Each number is 200 + 20 x the weight over its row's rms, rounded and kept within 0 to 999. Layers, rows and columns count from 0. The size before them is the row's rms in percent of the matrix's.

# layer 6 MLP down, 320x1280, rms 0.101, rows 219-244, columns 0-127
103,207,182,168,214,207,208,212,191,193,221,154,199,180,211,224,214,186,188,220,211,214,162,188,186,186,189,235,209,187,212,179,164,177,187,182,195,197,230,238,198,193,186,222,196,211,208,191,220,232,225,194,220,219,191,204,217,211,176,210,218,196,209,226,220,223,161,220,149,189,195,208,186,168,239,166,198,173,165,194,206,245,192,227,181,221,180,194,192,188,217,198,216,179,215,205,211,183,198,236,174,193,228,162,215,206,167,190,207,228,206,170,206,228,172,200,222,196,176,234,172,207,184,216,227,172,211,199,205
099,190,203,184,223,214,203,202,205,162,241,187,199,201,192,198,218,203,195,204,208,236,191,176,252,177,184,180,188,155,214,223,219,193,201,170,195,233,230,206,167,209,176,160,176,183,197,223,211,203,210,206,215,219,198,207,214,186,242,209,200,209,239,165,208,175,179,203,224,224,200,207,220,220,223,217,214,246,202,201,185,210,187,164,210,160,188,220,212,214,164,213,197,193,197,171,171,211,204,175,211,221,183,168,211,203,249,212,233,206,158,205,237,218,176,199,198,221,223,188,210,173,208,207,218,197,186,198,206
100,205,217,224,192,169,211,197,197,194,209,194,184,215,208,224,172,207,191,175,219,190,175,204,215,155,184,178,189,208,245,224,243,198,183,218,226,176,178,163,217,200,174,181,207,199,220,219,223,237,210,187,200,203,218,175,205,189,202,190,179,200,201,167,207,192,191,201,156,174,209,172,191,163,176,219,229,222,193,210,214,192,199,208,198,247,177,198,226,184,194,177,185,175,227,231,209,219,228,203,247,151,185,166,211,206,191,213,189,217,216,174,210,206,205,213,181,219,235,185,221,249,210,181,184,174,191,209,185
100,162,168,148,170,211,177,196,200,192,223,183,181,218,191,223,233,197,177,191,212,197,191,222,199,157,218,204,228,212,207,211,250,174,204,216,186,213,225,162,223,206,239,221,208,205,180,190,202,195,172,188,244,241,183,234,228,208,177,195,232,200,217,176,201,214,196,183,215,185,213,171,206,216,183,196,233,200,199,199,229,191,204,210,189,230,226,223,194,202,216,187,201,210,191,210,174,176,208,200,191,185,210,240,176,187,238,180,221,211,229,222,198,203,186,175,215,204,174,213,195,209,218,223,216,207,197,239,235
096,177,217,230,212,222,205,194,183,211,216,195,184,199,193,222,196,186,171,163,144,217,193,225,246,194,168,222,222,166,191,201,182,190,195,193,201,192,174,211,176,195,190,194,210,155,210,190,184,218,197,175,193,199,201,231,171,219,185,188,169,204,222,190,204,158,168,221,177,210,184,193,194,158,164,212,226,190,188,192,197,185,181,183,204,208,167,218,199,200,225,185,199,197,175,180,205,198,214,204,203,180,161,168,207,185,194,209,228,196,202,188,178,183,234,185,162,221,198,207,196,198,176,192,186,182,200,211,216
098,204,199,222,191,201,163,178,150,190,230,210,196,184,193,220,195,190,212,228,241,201,183,184,162,190,208,151,208,193,188,180,180,215,183,214,209,212,188,205,191,188,222,168,201,238,229,177,173,216,173,250,213,190,193,214,180,174,194,219,210,197,185,216,202,230,180,202,186,205,185,183,211,187,200,216,220,208,236,222,170,200,177,198,205,201,197,190,189,217,180,227,206,202,204,216,191,174,187,191,193,226,224,204,181,203,184,215,193,183,193,215,191,233,205,173,203,214,239,194,200,199,230,180,169,193,194,203,215
103,196,170,197,179,207,209,205,161,210,225,204,194,182,172,186,155,197,191,211,217,198,157,197,208,197,212,175,180,231,215,206,156,185,193,177,197,171,193,157,179,243,189,211,189,204,242,195,173,212,214,175,161,209,208,211,206,171,176,193,231,231,243,204,201,220,202,219,222,216,207,194,207,157,212,178,183,180,205,186,228,238,202,185,164,202,188,198,184,201,189,213,195,204,215,189,186,191,226,162,194,197,240,152,195,209,233,199,172,211,201,175,182,210,209,182,188,180,191,242,194,195,209,171,200,165,221,203,199
099,198,218,189,171,227,205,205,184,205,194,190,201,223,164,205,222,221,237,202,199,198,186,198,215,125,176,203,189,187,201,227,170,174,215,213,190,204,201,172,180,215,182,190,187,216,194,170,225,179,225,194,198,201,188,175,168,225,166,205,145,187,208,232,207,216,198,190,182,227,181,183,178,183,191,234,189,210,192,210,198,186,175,175,200,176,220,215,191,190,177,189,206,195,236,219,232,218,203,216,223,186,206,220,222,185,175,195,159,186,213,163,203,190,186,206,186,207,190,188,195,165,165,217,221,202,189,177,183
103,194,166,214,193,237,216,192,249,193,225,201,174,206,168,177,164,232,219,200,219,210,199,195,221,218,176,228,216,194,205,172,200,252,196,160,221,207,212,183,220,208,193,200,200,188,207,238,205,186,189,210,219,202,218,182,200,201,177,203,211,254,193,188,213,197,189,202,239,210,200,192,204,184,206,218,179,225,202,205,202,171,225,181,202,199,187,177,187,237,203,216,219,239,182,196,191,166,212,208,238,218,207,188,177,175,214,208,191,168,191,219,192,214,237,177,157,243,190,204,234,217,183,191,180,213,187,205,223
101,243,210,209,191,183,206,223,178,180,191,199,179,205,192,213,222,185,216,231,174,170,218,168,166,183,185,191,224,218,204,233,234,215,212,199,171,188,233,186,213,177,204,180,189,196,172,183,187,194,187,178,195,215,170,208,235,236,202,212,211,166,209,186,212,195,222,162,223,185,179,250,196,211,235,197,199,186,211,216,156,190,195,171,218,180,195,230,196,174,199,221,172,180,219,228,190,185,177,187,240,217,222,199,223,228,207,248,201,201,226,185,220,184,189,195,186,198,202,155,205,208,222,214,207,188,188,188,191
100,200,207,202,186,213,231,173,150,212,191,207,210,196,180,222,188,188,178,180,213,212,202,166,172,216,231,229,191,220,182,201,225,182,203,204,205,182,204,197,190,207,184,209,171,179,229,178,174,164,181,212,161,197,184,183,184,172,206,207,213,202,181,243,212,188,198,171,194,192,173,216,199,210,201,202,214,189,236,191,191,227,185,203,228,213,198,206,177,182,163,206,222,195,191,213,170,195,187,189,183,227,220,242,191,190,172,206,193,172,237,202,209,181,230,180,213,217,206,200,147,206,182,187,166,198,168,189,185
101,224,164,178,220,193,198,221,206,194,195,202,183,229,210,182,189,151,209,169,174,229,215,215,202,217,189,206,225,214,182,212,172,203,167,214,203,198,207,178,200,226,234,214,201,227,206,202,176,221,182,213,188,186,203,202,193,203,185,199,205,221,160,201,186,183,203,207,197,191,216,193,198,191,196,155,189,207,186,193,170,214,193,223,211,183,207,176,161,190,206,219,209,161,198,221,228,200,206,199,227,198,192,216,220,203,202,219,224,197,184,132,197,195,156,201,193,175,189,192,204,176,200,186,183,223,220,211,191
100,195,228,189,211,212,236,217,197,180,206,168,201,208,190,172,189,204,189,236,195,222,187,193,218,175,238,202,202,188,196,182,212,196,192,211,204,186,222,200,189,164,173,224,220,225,173,157,185,147,196,218,188,202,219,216,217,160,157,208,179,224,210,193,192,199,207,174,193,183,183,225,199,194,216,216,215,204,180,228,204,201,204,185,198,213,178,188,198,216,175,227,178,195,179,224,217,206,172,170,168,223,199,173,178,212,208,178,240,208,205,173,175,185,183,213,217,216,202,207,214,211,166,179,198,218,207,185,203
122,206,241,167,192,178,162,201,207,176,204,190,243,214,154,167,208,221,203,231,181,183,207,199,229,200,182,208,160,183,212,238,196,193,188,192,161,198,229,185,239,159,181,219,209,179,205,198,209,202,207,198,195,198,207,190,224,193,196,206,215,235,161,221,214,201,202,221,222,188,229,218,203,215,213,203,227,211,203,226,208,236,209,188,154,200,187,179,203,190,211,187,204,155,203,190,190,184,203,213,177,209,196,219,198,192,193,146,180,188,171,211,174,152,183,208,218,232,208,212,216,195,191,212,211,193,190,205,192
117,215,232,181,192,180,242,223,211,218,193,173,192,217,193,219,182,223,207,205,198,204,209,198,227,203,173,165,178,200,176,188,189,192,193,168,200,177,166,203,199,179,230,214,247,201,182,183,179,199,169,217,206,181,236,196,181,190,216,180,206,216,176,203,205,209,200,225,217,191,185,186,176,222,220,209,182,175,178,185,207,153,218,198,206,193,204,193,197,179,174,218,226,203,191,221,213,222,185,188,174,165,234,184,170,179,163,156,223,174,193,233,208,191,190,192,151,216,183,239,195,225,199,207,230,197,188,211,212
100,207,194,192,156,196,227,167,173,201,197,203,183,192,207,194,216,224,169,210,188,179,166,192,187,165,231,191,218,208,225,213,201,229,195,211,226,206,135,193,168,192,227,207,189,188,190,196,203,205,194,213,209,151,182,204,190,185,173,212,185,157,197,186,154,239,198,197,178,197,240,203,212,170,194,186,218,196,197,194,212,186,164,229,206,189,196,217,181,197,188,185,180,212,224,191,177,246,203,228,220,195,201,210,183,197,209,214,193,183,216,170,192,221,197,200,189,198,221,215,219,232,168,223,188,206,186,169,189
100,184,212,160,215,186,262,176,224,194,194,179,219,170,240,184,199,243,199,229,248,207,228,231,218,200,196,161,144,226,194,229,194,193,176,145,186,219,187,175,223,228,173,228,179,234,194,201,184,168,222,200,178,161,184,236,213,216,186,210,229,217,174,171,206,194,222,161,226,183,220,205,192,194,234,205,221,231,214,196,201,186,202,223,188,195,219,204,225,226,203,156,207,201,180,208,193,222,206,211,215,198,249,215,196,201,170,205,216,192,191,215,158,218,189,158,206,199,192,219,210,202,213,207,224,214,190,165,209
107,209,161,164,197,214,178,218,230,165,169,225,145,196,214,218,198,202,204,212,227,204,225,191,196,194,163,201,225,169,214,191,209,199,210,178,211,185,221,193,193,212,196,208,190,192,209,186,205,216,179,163,197,199,206,199,193,160,189,228,171,230,236,176,214,214,188,218,196,183,199,191,184,209,220,200,208,132,189,146,207,205,214,195,168,232,213,216,235,218,181,185,200,178,223,196,199,200,203,183,230,210,206,165,233,256,198,192,165,195,223,194,211,192,204,228,201,180,209,205,165,212,224,228,182,171,189,206,200
098,218,178,203,206,217,195,197,214,229,185,187,177,207,201,180,160,192,221,223,189,182,239,203,180,177,230,220,197,215,248,213,198,169,192,229,188,191,220,214,204,152,220,177,203,202,189,174,179,214,200,212,182,164,171,204,244,179,223,232,224,187,181,205,187,236,211,184,205,158,231,203,205,218,222,204,183,182,231,185,190,207,168,186,188,194,162,209,152,197,219,225,217,189,185,190,202,204,182,189,209,161,190,211,203,181,204,237,201,233,180,188,180,183,182,187,208,175,209,218,196,199,208,205,179,189,195,228,209
101,214,196,152,197,197,189,215,185,189,220,182,206,195,188,184,177,209,195,145,199,200,232,213,218,248,190,182,207,203,192,211,196,197,227,205,204,204,160,224,200,209,184,168,217,194,187,199,205,148,135,190,229,220,235,204,192,204,177,225,226,180,197,208,208,201,228,171,247,213,232,207,207,182,224,183,204,213,216,215,209,223,217,197,194,192,224,207,195,207,194,168,199,201,228,180,228,180,175,159,167,194,231,222,182,154,200,211,211,188,217,195,221,208,220,206,208,178,205,209,226,224,207,201,225,215,207,194,217
098,193,192,219,195,199,165,194,225,173,195,155,207,206,187,205,226,175,194,218,193,186,203,191,199,200,201,228,207,209,192,205,208,167,182,222,223,245,194,210,168,200,168,188,179,203,233,197,187,187,233,211,224,248,185,180,228,193,210,189,222,226,230,249,186,220,209,184,202,170,218,190,190,164,227,192,200,187,165,214,206,183,191,198,252,230,201,168,195,198,182,217,207,215,194,207,186,174,189,179,187,222,230,197,202,209,180,190,166,171,215,226,196,189,201,145,179,195,196,190,222,229,198,191,182,195,204,228,199
099,222,224,182,180,186,223,185,209,228,185,180,227,216,198,227,184,188,228,227,199,198,206,187,166,190,175,207,164,207,244,202,193,185,192,193,217,226,210,143,193,214,228,236,188,198,166,215,165,197,178,191,173,194,223,189,196,209,228,175,182,195,202,167,212,168,189,180,207,202,209,178,187,201,196,218,192,222,193,211,182,184,205,191,212,197,211,220,186,200,208,191,193,212,177,217,219,211,183,194,198,218,195,217,201,204,178,171,195,227,187,199,223,205,245,220,194,181,175,186,189,214,250,195,214,207,193,210,199
099,221,222,183,201,195,206,220,171,235,226,211,195,197,168,197,203,209,174,201,191,199,199,217,185,191,177,188,204,194,204,191,194,206,211,193,218,187,181,169,188,177,200,182,172,178,142,186,202,183,172,210,183,183,218,216,143,187,200,212,215,187,199,227,165,197,191,195,210,185,220,163,222,233,225,190,195,214,218,224,198,197,184,205,219,216,194,208,190,198,201,202,206,207,230,214,170,202,208,179,213,179,202,187,178,204,175,210,211,191,207,184,199,191,185,190,196,195,179,202,203,201,200,214,193,204,193,193,189
099,175,221,174,249,232,202,177,215,178,200,242,147,204,220,236,221,191,183,227,214,199,219,182,202,182,200,216,236,203,163,187,196,231,162,185,194,210,184,208,204,193,210,192,178,205,177,241,179,232,196,194,216,184,221,222,199,207,180,187,213,238,210,224,198,166,190,214,184,224,179,212,208,208,195,172,185,175,209,200,219,200,202,190,180,208,222,190,226,200,149,211,180,191,230,181,193,229,202,202,202,208,192,187,234,171,160,194,183,211,183,218,179,194,203,195,160,191,200,231,238,194,181,184,188,173,229,224,230
098,210,238,198,212,193,199,223,225,209,211,243,163,208,172,202,213,170,212,200,195,172,182,172,187,198,211,201,236,157,203,187,193,190,193,207,225,208,174,209,186,215,179,234,170,206,189,192,196,217,204,204,220,183,187,210,214,206,221,213,228,181,220,214,176,205,199,227,188,205,182,204,173,202,188,224,216,199,183,238,187,195,182,221,225,199,209,220,202,209,172,223,203,198,212,195,185,207,181,208,200,181,219,236,213,170,225,197,191,176,205,190,194,211,238,194,230,210,191,175,206,219,226,186,200,186,188,192,239
099,226,211,196,235,183,205,205,208,212,198,197,180,188,175,161,223,200,201,230,207,227,204,185,218,221,198,195,232,186,208,254,175,209,177,222,173,186,192,183,189,199,193,198,190,201,232,208,192,201,164,178,207,206,227,187,211,208,161,162,208,199,234,188,173,199,194,201,199,178,198,172,199,203,175,207,181,207,207,199,199,200,188,184,195,209,194,191,180,203,214,196,192,188,208,199,233,204,174,212,199,221,153,194,203,221,209,203,225,218,184,190,218,198,182,191,204,227,198,224,224,206,195,223,238,189,206,240,178